Each number is 500 + 50 x the weight over its row's rms, rounded and kept within 0 to 999. Layers, rows and columns count from 0. Numbers have three digits each. The size before them is the row's rms in percent of the matrix's.

# layer 5 MLP gate, 1024x256, rms 0.12, rows 301-372, columns 128-191
098:428528445521500501471510539597516477549544431569506505510556517646593399431547527497420508506450440605443428640556562470514571435490473466402591559448447481545468564456483452520560502476537548
095:459524574565456581480482453453411521536556416462541581474527612522627422504442497450590594511535531433535465469486440489520494436517432440496476458415575450426538500568470521500541538531495544
093:479558513458503514441455554529421557481417492503522491490498505428504466488521451469498437509466424509529483478446503466531460461438471513579448500536507510530494488587530540552515515487554497
104:529492482513569444495467537569439574557513533477498540443413439384504566464430525526517481497528585479517428537433477487444449494515539472512453546556630435483570567512494449499534444525596480
102:464425439463556473517543473541542459490503520502564598654541463474528445560556560442527529524558469508570504514482513573431512531425438495473559519520491461463389581599491425579555576512465507
095:615440490497464509479480395501438479425506530484484496463481486507428567397570600540518461462587570514506474493563492497453521532529589567585498626427488560502497507462534523446502421489516544
094:408481544454514523519533497509486573554548516485580466466482558554521565501554565495518489452470489537433387578511487467498532497508452588444434560504496458578468488553558531492389524521459489
104:522490533531414527481527521539543520547447436536495543583481469489500460524431500495530560485470497517426460471455418431538479496414479521503527655464500546517554525600577431575561442508476511
091:507451462537502548504494557484448537525497462510479480554458533554503521545556500517404552537520404563470547546516491493490440453549372547462490480422344543493547516467530509496472498395388524
102:499530455479495525510567620525463509530411449545421547481437526488506486574442467485467519553428517499507532516491593502488487502536501508531500545527488605462562437486403522493508485393380524
111:493494536458551459556531452539482409488492563511505512523495489431572561547559552515411499398575525460438461514516512570516412512474453542513483489521543558482508559519444533592426478453555565
108:538537403508544417466431511550514423445342557466492503548516451456516488620488446530578492451443589523480538460508547352523569532475439417482504524483499522463627485540567523497478548562503488
098:513524430551375555512452468552437605573463564608626535454563445547461474556471526530538517497543466488531487525473490564511551509541500523519464522494535451530522536494460516528480514510544608
098:556497539447485483441488529598539481485475459486466422523486430476483515588522462506510459506559509600479548526552481543538563399561484560473513567493457463383477501521548559489471477506496517
097:536562475478519453474453557484520485387555495606515472567492473457499439462488514528566412522537494464491521431378410472528450510421591517516398580495592531531529582516419393479407503523535555
104:492534474396463417447495465447483451446502511424467478447458469499544503416456488430546585465502464563517499453483489441486481426521526521569493500450484499473616509493576504499508554513530456
098:479457384509444494497499473508491471534494531447446481550550525443541486574422537499492533560531555442447478513499501433556545516433505433476457582485437529584457445526503496580543481385481416
103:451408463484575499451427450467517510496439496526584527537471585635582432515464518434491475482557646517493447500423476502492446382562452491478421533522470544479572495555480464529566530500417428
094:493487590519489553488393512452519530407430580456512503487657505484436498552481436438559419532531531554411558442453457563452456516497408515505480424472484521461522521544478538422520507581626551
095:529599566494462544437493505425409586487572504524551530491473449547516488497401513503598417507469579502514587571538459514417499504488470512480545478512498545512412497493500521521588383396520397
102:521543538498478493506524570552472531455496482435516530613463479529470465532507404518528495517517597458566441552510518414506487473499477584409527500498562454478500499480466528614472607489530484
105:406387442415575484479584489475526504408537372469501464477500456565488600524503454584531481467439530479505454404452493535478547528459512379537621504457486537525482539479446547492549490472430531
100:514473474550471499454523537504510477492508502452621523442611617543588511536488489475530456494428579459491536516443444524485443537542514330492495577552456470574471509506526482460528524478485456
106:491509510457505511485523425520443537468436535497386420488446539520517456462507413603448589454404578496491468501454558601446488459587484513426470514499470503478590509421538482559541513462562474
104:553521594472508447474519558576528493506495405568430586533449540559404488527533451467573470467484514570527414699556513457524441525605543579497529539481512517487470426539631493512560469393450497
098:491545543527478477451527469522507477559536500469482424536553588372458485448533535551433519516445452533507493465464584641520561607544350605499484473424475553509423524543437508513519468448443544
101:499478523423485488574526495554462438498506474516560522508479510473502574487584488494485414450384537454544384574512521497520428535481506550576444582428474445518480576533539431511485490533528621
092:507525485476470493539497505527515466500434461447511517441480499507581608547492430501445518502487515590375461592442495480583451444520589495527412408566473557493502533528482501578537480462462638
107:461557350519515418489522531510464569573493473546419538436573446428481465463441524471454449460417476599488543411502482554444497471457440522524552553417455534417516516551453529553422503439500437
105:483461419517493496473470443497496491425468501502511426403493540538544485472485504537436501524647427525524532510539477390464534455507470560492562478467451505452483553478536464588467619566529515
101:503445503512578539536510513492487463525376441472527570473511414511539484563542424619457587568397473474487579453500515456520544423543494468526523499577432524436515469441539492517542488522448486
102:490612495464467421503468512431444492508534532520487489460550462514497497515451448568458412430529531492530507538559460467496438442508514545622573484503476596603453567594542530535459508493493417
098:429550424358506385459508506455406505513426512442496513553494576508502533494503445520532509521528527533580544549470473453420457577565519481417501501528427489473485555565541606518473513408431463
111:440470538573500526521498552568528477457470433489498577561626514517469513387524507475545414565586539426474542564519468542542436488533548457471477545495518486525468488459453487518486484435528501
100:588517439484510424566543516509503478537446476546482476494461404458501582487487514429519502537525496650472504465442472447504464461407625490601509513440390492421408454477508428505466476408539486
103:539442487525482525399563448445510479581569473427468494554520526522540484506466395519519503524484491515488494558568459505709464462607437370461554412569479491554506571538519541532465449483495584
095:432474469531565426502561580557480561571481465549547567481487520511523467476448430443596476485541504564518528462526542463507524613469539546513528560546514464505576447440548559451459526517577360
103:484464540470450466465560524487564502565401559487505476510458529510577485540458551469519479526443567502450442446461540514589567454440503455483509500528641457518524626536556613536464630508440498
097:519481514487545491438455550528605480539400518551532559467573591586419556526438517535539442494515455539556461529516489478475555469595448490595399541573566545514486473545502495523434422533415536
108:453520570429476496477483466526472455462515591536578501505501448510464562478514486415475366481496494467569511427504521524478510509559568485456547468469510514472469562534495463533525524506519484
094:402448531397480570422561492412471450522495521442492468438543566509527470447513442560521408496516501612563438488439586485516547523497573527540522486555604542500517565550472478510517486538490538
103:465473547519505419635552533454524543520468546537610551547459422562533470458493495568553555440447512477518426499473550515484498438504486514455472478480494423519499495532553460541491382529517465
099:530517533499492452570474499525416514536504506503470511459443410557594450512544535539475515567457461495479507657510511504388481557494616513522470577448585513554435473520444504522515470484604557
092:455490462428465476490480568469413514478460503574495539446492413489555416485504393492460420471522526525492510491546511517554463571528509481560405427506474513444548469485575474487514490468493507
100:520568493472485393460484542489485467528532457501485483500429444458515516454476466533563588538460437552578568567453486470391434469484576522542605495375492469577572532491505571471547526507500504
105:511501495546610484557483419538430524484504479437501505406484528481477491498504518465463452507486477492479454619513472516467566568459563483506453480464510616542469505492453507476472465503487488
100:495532579450507543524520493501520618522487559556530477563495430514418500590488527530460524483410576597433487441566547461518386489469541583539524513563483502550557550527432465445511490540507480
109:520527497372559438512499567521407597483525509525491482528457510434531578592511453508465446512408478505442502528483470429525566508488477519572561544547632431555484444492483493532518378467490479
098:574492640499492520496495456541537520549540500436527411517647436521486448505553543505408514529466464578518502399538514495554576440524527451514456500501437548382508531511517557603531456529516494
081:522486526459482555530495604503527485505451527495515460478448398532508508487523527541518532517467638499491474401438453427483377538479535477536496503578464513448472474426465589481480473549472496
105:558581497500499548572497543564450427552448515491451506554495594523456560458443484530459590424501555547496581465544491523498462423483457484448574446506479517468456464586463560415514520500645439
103:490410447560441499493610489529429491536563490517497497529507521511524520515423457430501509564512491589456538557505436518460445554519480531577508474582372517535545442567497506502539617501468535
095:574402554424550493531492524529448624497439554513488512461502517604463561483533548458500484522558554563481467456547466452488450418519460506550532428432494520523535533455572557528414495458371530
105:541500609467465592435557468462488555512481476534489495501512525563598527480448466507362410424448391578456550545514517480513596507480539450494502535463489512495518547531532480553521543506543592
099:457462494554592549462457412528442592547493509429534509524534552468551541528560574499468421551454499545528490427507534483566505489374413519403524511392582478541558465633427501514486503512523548
104:457444471459502505512450426534476597470506595528451451492475549558496519460498623448480463432467448574463459435499469526461560577548492500520598488451476533563551488469466432508522488448411550
099:481550417517477385474647551509613586502503598456574509510607606583512504575459466538403439552528468532479530528501485559470437477516488471429441424449510503540495488509489552510439465509473500
113:518475481508530483478498650526552519591522419604471548414568448523491539497585504471518527504535493587556472494481554509474450573499519561515564535517509520471539453533602545552526561406557483
102:600592562472483506414428475487425504545535553490526503529523469479568510497434452401553508486585522462437474501572520473532438580432572501496538496603548482535474557527478423417458443503496464
107:453502509526569554568491622485418526549452486517421536442537502545518509528468517561473515474496565479504526522572499588562466564531433572482451433462464391498480488476487499416500424465495536
103:440386398521514550568478508457493532476299532503488520492567479576403470552545452465546479490478549552436566441557450423441469395468534398572528510543418564510618498560427484503570477510483551
101:512434536471416424546546540611576452497449480452514486490507474512386589450583527509431439583481534458480468500465503467568540467480503472461556514445444480536498489550500533507576562445580484
103:523517582448500555457442505561450476513482601476514396575441418451463502550515556470503464459520533485560500530524485504520586516464456452470504471499437494501488503464535495614552425443544425
103:476491484569495382467545430518508480545526504510495526518446407440494488540405520440514555480474504451487513566468502540450495569469524387435481572477511474529527541505486472532439536589487483
097:450507426401554521578446453545560510526540456467466549580440428502530561441521424574582468509552529542441441382466602528519472549487457479477508478438553534541523565503509510568472535476521465
098:473534486551444381504409489565562475545444464485529540607540473529490523579480549438566505546448553513371558483419531504487424493536448383567511503480510468525407505463507512500496508479500461
106:482537563486445480474408443581623485479508541448406456506504486428462597497533435403564458472529618510534460522424508491491530498569555469511490584638519501389509481498578514527514532506491482
097:497429505558545499520483417600448454508445499550480492531503631456445500426500487440524575471440566470539476495538400428471469442445548571596471453507572557461519540545535511457526522471451416
099:480439546559473458450572462482471475652555496618516533612494458470490532531589499488516536491513494453461491492524426544523567608534545520461578517471485501524500510516509470517462538449477496
095:551498543470532484515510438541518537484554501553537535488520514545547573458447474445537530345508499538556568502551428533483464499479498580444453450609504398485493529429531561576418503485542535
099:395454496566514487519390437485556560552497475520482492497473362542590495446486445532459483514500569497429529544591519366389375515518423417476565466502537423542607552585523520476522545530452561
088:527555426382369485550374467534421505504482446417483485447544434549419531561479502542414568531525540484596615527432501523529472506489384427476539467551537535501535535551550531488551528528473531
# layer 5 MLP up, 1024x256, rms 0.125, rows 301-371, columns 128-191
099:563507572490518451465455483488599528566462437469486468546436441523531493444456485473484478506532512546502555524555560528488452418481498521579459526446381432490437423494377461533549469394451499
088:525545583539531542452553419477531544589540426550500572482560524511582540576496509466522500475475435517628519473502439506482500496448435536536483499434525565478539601500531496602541474525462501
096:483487536523544512510453483504483565505431487497542458464422489477541609540480568499514558455498566483466540491486546489502538360550511561510554447522503408499506506474456514492479460502461457
102:483491522433493517473566500466572453497484501517445491450477515535599462578584441472442469596542396429532510457402444531504517510497482432516461499486433625415464455443496580453500510514542546
101:439470526479541575502414538480469508512595433546602536542498359417505475481658488481543497448514519594447431512491540526532512469522589522588418393477519426564493488542575436556541471442484512
095:514599552574469342543481529507521491516446471496481493502512527530592536566486469519477417604492512450486548430449584497464403506554484549562548532435521457530503444511414496566513445516599506
092:481554519561478477528458562507477487443510431493528513475555605417548422396544416471446466503535513514427534563511459556550489533499510442541502487408515457522469537496474474457465579567540497
105:529433437459486419481431486552448532609514505478533504479445455498529511492443527542486531548424479457534509578551489469600573588516483396546493418592433555589443537490500504530445467574532517
104:596515502531563448416496506557485492518490521525471559490563566496465517443449480428656530538518600449514479477385458451515491528560447469445599533441543521423577439446531422424494542493609431
101:573509436421474460502544591462457588489461586505479511578470483569571588480484495448569452490484389421441473490523485557487454503500509520467580553489555489474485453557503454555553539478591499
108:374478464499487473441408545516486466479491494650578455627428400477519488475547502608502489458471459514573504545505476456432584564513447511498440498497418520569504500515429521564562498518445521
098:525486535511502473543507538507500498545570368498401505553466421451457512423493549439477425579473542525539522440419459497527534514503542487454428511529500503447473484432396460454538488513487549
098:575502543445504468593576497559487518511497537511501541494484449569539582485580447481423486443419516506546509483481472429502541570468546410451535469469497514571488537455500453502430528620522524
105:518525500509518559503509569521503492582520498474440576433486608482509459448542583486468530519445484485516519387536522521549532477486595500572507457485506428415504501491485448524570431543453414
101:462548533570481485463506460526538463523492535486400505506476449605422547538550512488476552587438525535465449511649599549497581463468451371523526441494474515560465453517446540533498559453468402
100:505589493582635539502549521428563548501569590523567491482559503478544497561565557485486446477570454564539504440531473499530534510490475470444534524599545459444460521507562439404482435597526485
098:450471504410489461471442555476432558530428402499486578387388439503534542460485607508559541520463502471564486438498484438519518518524547428547563464545422602463443513477498448490494503560456555
103:590512596593403561483532469579475508465542442554488463511534510546566490550455488564444529585531475492478448517524532428580464498498466404593584540570497445585460499555516489458490500514592494
094:556482556528470490537486477532569408476512507479435482459557508491540395570517542473442459539420509561452459505448481521497570373495464490386530538458497517565492567542494379492530417567469507
092:487478473511452374417518413507524462598483487512474484512506525583432501454486449496472560485527512567465492474503467540520437553523505524456534489431465463537471523395534454493561488465557528
102:463553440611459464479572567536519471478500488484531510504511395476523503529483482438518535519576506431497446532450459461472554517484429537405527497447584573554478480599450529529461622484468493
102:555532578589474537467446489598497543520558511546496506423490511503440432526453577473568593532418507426567477482491476548558428487571462513517505455554524515493471448490506499491506540477529541
098:443569510503473574480516466444538454493500490451571614527525526602545557447437510493519525561561531459435551411440469538407475403532489467464553449530499516464503437479389498475374444392552457
104:468534481529506490412440475533470579530497549491501499492527529565401462491470490379467427506564494409504486488565574533555379488550553484453475465520509535549516511497534525471630510540493550
097:480375484483394538582437475528437485552514535565470448484610487518448525510554507535417527499554515535374415540535536557397527471453476504550512401513520445513504462517525474503525455476578400
096:538533414524519470460392513503561557445485491419461560423481456486500548505505474521476607426489490533465441527503545452567460478502524579478532590490454547560474532447567484507445544430482441
106:516567536561511534523435484501523492548444528489505456507555463508469500545474457446518556545475514487585491412432512523456486432504591567446396492612453583399490441495489488560519495491515455
096:387527580392456478441506462516632518547480507420509540513545539532560474570497537555523527596417534485464477471555503484491568584475552468501468443435557524521512553450485485413561464458478497
100:533474536472443390547436504595496505531480570529361529612549533495490531480431513472516467545466460575384485506482483489541572546508517469567455592429458532487474528462548419488543547572560511
105:492526472517495501530558461468520532585576440472448395510638410488563489479449583624484532445539493581541502491570421493451498515444551562512404498608406488476535431505529528477519501487503546
105:468502424579486523479604565526469535489482471446528603422486482546385497515509453490457551591490455561503492476548504528421523479520567423507438564446458490492504488409459422441520516570537426
100:504558510469490591545512489471483487473521409458514519588508460518424462381483519429468508424460475540429560501571469422492470563494442449504518610482555416508458514515518494592577528528575499
090:391531487373445389482435469388469438494440507539444544465521560493564578404558502520535448508560437517500516492486487413394417520511510557472520487553508447491532560545474508457508481446466518
106:443605529459496510479508522403665448589528414519435530468471380561484461475515403477512494386522492586519506582476492612492513468410543467489410579525547481523489453570463495461532400465517508
091:420425562544532524477442550497489547511589530446507508528481418506508476525491596587546525525532483408469521501513429500507495567556491508541524479503521420497520489542477567501437450488465475
102:566620509554470520417565472476501444604433500432481506595515533620531452495551596458505419486443549537522509512541502446462579516516497604512507491533560477492474436427455540488539443533554469
098:439536518518508458560426450413570458523429479559471432452583586518475551491558489545528601493527496388574479541494554535504517425478411499469565418468466461521617506509514468449526500607517504
099:441510561497485389564445446495379628489585450560462568526485526434447581509502485482486501535586501443444482483557519516451596512563493447484450536447409445508558481364480417492548544441563521
091:545469523449488467486524519536487500459512540497525506582475449550453476519526450482383527518439510503490496489519476526448432517409474515411569403533494396494515554503501487548570484557495520
109:634543445460527554567546548516448430470521513535497559567438550508394505483533452431496547548515506508482457592435471396557408490602479460523485504484449509498557472530478453530410516553506526
096:500529470513467566557522399565559537482508522501539563468518509496435457503492490541517381514573498566485530493480534617564440503567402508464482535449382511488453509494545530547582513579444465
108:496461491413416486485483460426572595524558496474530543478487490553485534452489437472522494475465535443414524516409512524571424493530552536450465439611486553559555480561480547457427563575502563
103:418539462459518395466474513431394525505471452480536464512530532411506542504494474528500561471517483559560477513484435434562465544428474525390596505557536483573536413543539488510523428469473513
092:649497493431502526470446468512563524448536540482466516586506554500485463519487564400582583533570496507485514509542534474525545484507436496430472462518608516633452499441449545384476476459509519
102:461559503456585494527468494450409594479478441488572563546474530497452511536595460519478521525454466516511522584515503549584433529497455528539449497566429530530487510464452502539454486562561531
104:441476519460400464435535471482506504500452494493419550466465462520545453507476395521440462520488601489479505426518462467574495503467503548521553463456489461417452469453517435475514514389550618
101:493587435535493535565533457496564494494510444410519544438534511432482466532559541553457503428457513529396498516522457470466453559513451618450412507492574570490490540507567558465550516502534563
104:492503559488524453403479546597502471585580475466568533532538441481524521450440539508582566414512475541580504484452472507504462563552462505547463425554505503442496427429476486658498480450501534
100:478562523396496474478437502517558473510526563529523592506434506525513543505522528443456587485474482480445519545443489608453556556471436500473543562524503469551515511487523455512496455464482529
089:455497444434557557453536485507475428429453465472488497522546444485555481539463493505468500509511624488509434550471491529516430552618506578571499473501406471506429557384510492457495483504447536
107:537477454552525442498453419561493517518559483429598571437555461475397466494482544517502477463426506603480513547532529583607475586492455579424572505483500584499429456537492492517439436554565422
099:485627523506591496458529463490535458513449548577486471535478408472564484501473581424454569410484523531637592498525499477429488492523536557522451481493483569566529464446448447577500435375433466
099:504527491511446478369471506468471384542479392484494481481515475464458448522430506449482484458493414448478587490447524548483376514528432472542557468541549507473495500557381523525486397637582581
102:459537461480559539607475488526471510500561459432477505473510635450593534593538448446525512572605501499432516391490466587476396545448535467487563440475514419516484444569577500528531492539496490
101:565475485482522494533448531518554469590545474481523470472469463555548466429622441476447493506458427497685504521505507502487534539428462496484459482462478575531518445525415546512491583511461511
111:537375527475549539498444471536446474526506532540480439461528464532408516573459564497448489503527461600527551455527415475533493484461538445415563460499481586475544426497531487460451481548555542
098:465535564522520478475532475455468499474486466514549486483517433392473536444486522539379528513416498556572525512405511487426513472435425571436496493555517521477516515491500526542570457544455431
110:594464484454434552495467549448516463465541409430424570593572461505494462424481550445582492501567436499416534383433403416512431503460526463489489372506471490538451523542455449578466469514478579
100:553514552391533565494540529424474571489428479498518550496543540512529555474543552510414454511534487457438451523538476506414477447426498495378480523522395481455518382501461525555534503507483541
110:515563559543494592418544452574430436487489545464567446444551473467524497496480553572566481489510483503534455529492516507446414448618459540491379453540463503559501506521482511436435498540454578
097:481470533504444489535553592490568585530562462592504483472544476518482465429505502469508539483547514512531473485447490469444490649482541596583493543463503440534526521622544437425450548460456495
105:524500462451519504432477428458446582484491584565544485437513597394607497547506487457489609505378467561496498381432486459489522594454495481586561535484547440466494514512437455515488450522456419
104:522438504515562499495489480407448592469543512483567540523484536566406484496490487356529494510572527477535421490476507535492515532539568526460421472500496447475483465490507614526440523588488454
100:490503447544439565538463477510385409526509432466542474462437516500543529447483527572465507503561552460589516488525437509486508545409547525493455480463555473570492471458502470405461522445500528
102:536500495584408408471499578492460496496525520374510480552498513550467519504562498476627555495549559439480535469476502499543442513467525407460427542456521466518482594499605480502449581454543483
101:481506528559420432523502524537554560465487427554553530436603406426490498586483524456534569534409483488535452491467547454536451558459492448495598538485530522521470466517509521587454474466474502
106:543587553482482518469403445501552480457574578495473518445551450399453505478539566564554527453510572544479539521403554505466436503450498479427439464536483478504549499498493454489499518502559485
099:537520529521431573506547495519451470480494507541544430610544498571528560578487574466442456489436506517505461540424568433488504479424401453508547568484446476450457474421500502434559458470545521
103:478449467503476515397530504526418535529463614484477405486535533522490529491516450516519449464452558502463560542540480608515465565492528479469491550578467432477437507461508519483500449524492429
099:530536494438519546380528512561441515450478492441562450639474521499435436435546507575484549519582483536545450571509551411469539394559567569509523563411554551499420512448432436475527553451478570
102:490482582486459409510457512484468517581530518525513507531548432469512617432462517505518501521417508462551435456539447515498421479494423527494488472544452486485509389444519453551539558518579559
# layer 5 MLP down (transposed), 1024x256, rms 0.119, rows 301-371, columns 128-191
099:459569458437435457550494486471592569574505373545512493560520479465431485510468534498464543438500542602514485481426540558481490416495419472498449474496512398492379371464488484494495520600517481
097:589407417503495503517445429528594503593437465497543447513562493460468598555526523486608520527516496481542508541521508474433527546554476610427469589439520458549457539463446520562465469489469492
093:427418397575473602487539472444473408469502486511420503480537498412531379469501580590500471504531459425460524507493504570458534536442477479487465593524520459567443522465478413480562442474541420
099:452462460556396474553545489465509493440502583389562419505445508546535546534482434387459533536510508492435409448507480405550447425554575436454460491524472444450509563481522501448478491446503384
094:486421523568597400535484417475418521567527494417513537508426459483500559490534481492396535526567459520568504539481433516550526484496565429447487471502522637441427459469545563461458486524559486
096:529444594451579424391483490590506530485527572559463469533456512571516560460460540493542639499524668494517418563574597456523515495521457581539570546460497467530444533519518504519461472523477518
093:490432549541502387500518473569502478601565473563392455456503493577580538540480565394455495473501452492505579481562437467473443495418493539517581435464464562437591450511598533512527530428481543
108:487400572544547407523549494519487391560515442516480493544445477421514486456530505465464469443403484378474543580421496576489591460548553505482507527566546521468482465502497501540536461503574514
096:457362476484526553484528557408551482456507446547474565516554530524468520466478539522473495519447469499546502508487409480558410536580617450493503488543573518453438498504433538541526516439397481
101:494434534451520530460488545392441555502444505523453519514462545498682451540502475425485428588472506561531504584601433523410499532544459510455421457477566392467404532614472498498479437554474462
110:475457452503537443528595491573435498551427555446514511480353379494480456508537539502524482488484496478487530420492480524556538531514474515437464531494415512490536570494528477506503467497507463
105:522514491546452545511451498505606601462489481548509471437503467451468551387522434497435510487523575437565468512571453470591506506538545447526508514463485479568490480496459542491445451471490388
098:501538392441541520477492553578534512486502481512514439492477495440573529467455576549523504516529479512501472509546515538494547490453464396469480464526559556520411568543503604479567535389578408
104:580548417470505422510486544492512484534490512590378520516512525496444451512525498492427620460513535568509472423489525450572533460499545428466485520385447463495481490502509427611548469539549432
099:546479482536503470448545486558521504563536546468528518502552589536439505472476476439537442488478516457549468593510539417394489436475504495554473446531516533545623498486540551474592560465493492
101:483529468491508536440501470515451539437521460486395496506513464435491516520504472474520509425525436535478571472573517527499507467521420569462505571516504479537471457564512471474430615568453477
095:485502436523476441565527492518491571533513399519494578498587548547490498470426566468476493526364553549485539519480544520486466475489557542507540506551511586490507486470438473513501515392486505
104:455525498536555425457526491498398538502564446474488525484579483521401490581534474577402434428434487584565526472576462536512545424530593428436500547504475517503607472447453524481416536493562438
094:506566402496517378537603481463580441572488598459468537500523575461414416577508510549539530531452489505513550504489470552524348552532477511516500555498583489416555531472513535562513464512458505
085:527510450462530468500533517462500456604535554491516531618493449456487404475543599538467446431519456509511505415469496522488500503479463425469432439558554534470461462474533503506481534580454483
102:418523503486503490468476455493556483576521567536495494573530493602488521548475449564397554404451481462502529553498516526542510533405512506469483490553474488486474510560453450558515440519580531
094:409543539547493403554535450387393480536509536524514529472468565531403418552488486425591541436534449396501507419436453605500495532460480474504461547614520527484529477484511427515437481443560496
103:434507517362475549497489389512418553481413511525435584474505480517496564540433479559483565509504491524464537463515508449468354447529439570564500405520446568479473476404505519531487478518458573
106:481447479501475576436514519443341552557519529485572514536518476541522490503497417440510503479557482497409614443492523491431456529505502531525589500574464551425509512530554425511548511442435504
097:452510454689429553504511523432444466453479524519479451432498532448499551418566576451442479448383394545469559530473452519502566524323554450457536430454482412550455552421431478522494494575493543
096:543546599545407514466541514481419537488507406523547462531542499499459425634430457510494451464531416449549545468553527383481480470496439486511433483539474569487466509487507563407516508536537537
103:534479521476473439469493512483633496498434563507488438516554560474488517537572499542460557462538536511581398485493535455487483547506527445461483503521562595490533443433497498432581511566446516
098:546498475536490507442543544488622567552513626400478431531511538437563499571432586479516511526402467511474589478476538432526555509457548461480498530572472483552552473500459591530514509581627538
105:435498470508459523503496506536555513554502471415385520440563451442533520472515483481497594536488420550391488525399436518549587537534534513571508441484563507448477548519574529492531515537430453
107:624527526529452493560486512635366508564494509491518470493598461441464438482550471489496476420452502601519461546548492515548601511529530554565425482638564530366496446595605612542445465522603431
102:496524414527452513553513509495497552591595514508488458427562478482424457523501437456445480531555532474543507440525515399537423529413480518461481405424468534507519599433518529524520537495618489
103:586471518587530524480486455535400509471537552467490549525550486547503429523502578505470535457496437489462504497494501564459544403439486541484480468518514447456417449580569440537534448492570460
090:507497636547518360522590534461619428566543501507518550429466497537493495535419499458523455591557464491522540497574496499549466470491493416526541508557449469529522495523497517482524527497533531
106:434490573399465438459523592393565481442536504545512440495434431494524408483482458529462490402575434509534502502471471561511435532451512483541415519551410472509471455537481484420532487477465481
097:595534538496491487536531480411417509487459523458442513539544526440504497476465516472481512505493468430570502523572485524440480528470451508523553439556505474599518484566484528517529511551464508
103:429490479410448584434528388539599548461519508468460492508529499475470482421542450537586506465493527488399441526512512548432621469427465511471443489452561424497468539506482474467577500560514497
102:498499486488593435502559439502474448520566465391515465489449506508538521593410487531548501440466493541520468508489475507475446587579408551408578484547461485446602506537472512428495554577560511
096:462433543485381455553433469497476370497487564548497575541500406477452441502320500547473490523527477496503472437493522488455410558466507528534507497479506467572482517572516516541483602535487526
095:498508537465478515511503538537446588463451443602433541522526488510375629482549514567507491474485453526568508486510507502503507381563461480509412567551541556473545465537513519486408573590601419
108:533527544540498437517567429462535447473404520471499466535505572549461504507517479551589581543456542468507489509513548503473488531535500402593478500457488622593517423367463477546612468440424458
098:477427579407515562521526587477352521483459503533448470403438520537474391464540485474522532519499460439439556513578447559445537444544468453554424520578508446539520520483505515510510513446524561
108:518521483535373495471491520543612556487445505517559420432387475508521534464560478415545560512494522604530531476415539450506422542533476574493600418503444512398525464519478529454516521581484363
105:554562511560478597428508551457526568548522532575468512551509424561508466511411502424569471537419620537499497507484469523571504509469514443444484514512545532498430488465552473501589452552617423
100:510442566473538609552575483489501540534556471529548527506465506547468594466490544433443489433589506556480483527616467470368458478552483495552425516550439535493537568467512542624540576581562532
100:510496473492447448407561462522492545576548511522497424457445632380455553542504503516522488476448559534414566515501413466458521484536454542509426462685488473575472471522501529491511563571438499
103:579429525490490503477499532546518414408562507443485513536657452489432375478523427458423459461424646451489503420471551505554493525526506437509524573493580457505418570489522437472451540443424538
102:461521445551545442496510492460529579487564476530458470523449476513415571559475580551435538507489501485502489459442609453565503443509550542545521561455547480460477508492512568551454558537570386
106:500509524468533525501475478516452597426504501488526506486505558556443570601524440519572481410419519505527545509512519566439516491479448533492506506542400521483494498439520478509601543485443525
097:467478544532536527519530462481435455552576569444449508475554442438552422479540558501457598588551580591449497531495470538556514444477445473514498488496520512560511533487519471587534488601437505
067:526409556497484498471432456498641496562508561496533481530566588502464488497495511435487498433559525483610483413533535473498576454550469441360443434413478462481478476583603570570534552460497506
103:491506522420462497594581577592501502467521492453424474490432397561494473482462454552551512447452553416455544409604500513397517451456536528523512541509474571455523600432508477521488509436534489
094:476511522420545602506445438543572475466487541405531460557545456535495479447450505396477532573496392539493483435520546473418537424501413469417497509451517538525507464460490442581516539437504547
101:512419474617487540483482547502472466527490540489519420446488471491581566507500566428532469463514581456482523540495558445586510558535373509487499393452507467472489430457508505448555381603530464
103:476483405580562552436501504399437505552545507519469466473429543483472460592644561458530482550605450461527509398395464535422447609465492470447539538485460457458481533570575523474569503470504521
100:511577349560547546494507493473511542504619529400526494479504532482474477511484493461546443519546575502479464532442490505503490611427514528539498462508556479563461529538447546484531555473482452
105:516434541428504540520557454410605515435476536465473580474481493496457434398612429537607390432586494413544437574513433558465517531454543480496458455574398505420503512451522540499488549565489420
095:457502577504524540487522522575566451477492598433540497480431475414443471453457538517502563580465468500462544474474512479421536579533529463540531513555509447511553469456530447486548554472436487
103:486527577542468409505477509485462454546496495522485521582558456493583593525502487424518442496560590520532615516468530447518483490529578547496652486466420461460513497490515515423504448457498495
103:547483525582550604402428479486513515480533444517479472540412485490468525478546429469523460500519477536496479450401455475483496461544553522522465477450481507516450487568559613471467533431528471
110:470449486576527525390486407569510584504509470469508495576456524457498439575471586535458562530525543512423463418480518535571479485512522505558436491444457524563501503507532569477513585513459534
090:436509540603589419503508414535490554514498549437487549505535533572506586506576567549481557536512431538440482490468492565604540497580466569474445479484596504519437509432489580440500455482528487
107:517530493481454498509519473464424580537465433526527491495507570527583462491546572472442516539594547495498479479500496622498500510478525455556433456514518585489559519506485447497542465451410554
102:491462492592500487529449533419354606461482464554593452532408498534536488436509491536509561476431575471567463509611515521582531460425549514538523482459534467482439497443537431554504517489526517
101:373578391458492473466492542587447496587477484507487550568536556503440611554511435479521528466529519573531482398499633542441451511546547542475433487542580532552558589447505502471571519577494509
092:471444573505606310587417443595497429507479531583441569534530435512449456437565500444432499438509521551564467378513491532355512486463401607490516496476470518458564535483480453494545451486486470
101:541538519520453514591482506429547442555511457552536472498433457468537538508543645547445533406559529488535499537420476468395550565488558524487519490528475522516525473532501505530460517507512485
097:350498472493499364438470468515481551447563495455498515537574551416543623523438516534488383525482539544504540470512437522458481561539494492560530462551548488421475548520514420542568402462436519
096:420522423545458484565544524609472502604593495552548445485508475510549434552441439431562481475529486457463509439529503527555424579577433534571529506497474502531401539550509557506504551577476462
099:536530566538571425413492462430567470510473474578509647449468510434521513560489496477544616481540520509521486587510529593536523411525533508533550516528437438472545590518543500461540550493549552
102:494498551521526619516536512490483549465574464444406533506431458539499521422469501480437626438485446485508504540538486458478536444434468435466489491571490502523509564486620536527480507487545489
098:452559448494398413518588497415565492463418431500500455535561444518522511470533480477532576462522426523537452496485475464522494576463475525479490509594588521406544465468420494403518488517517483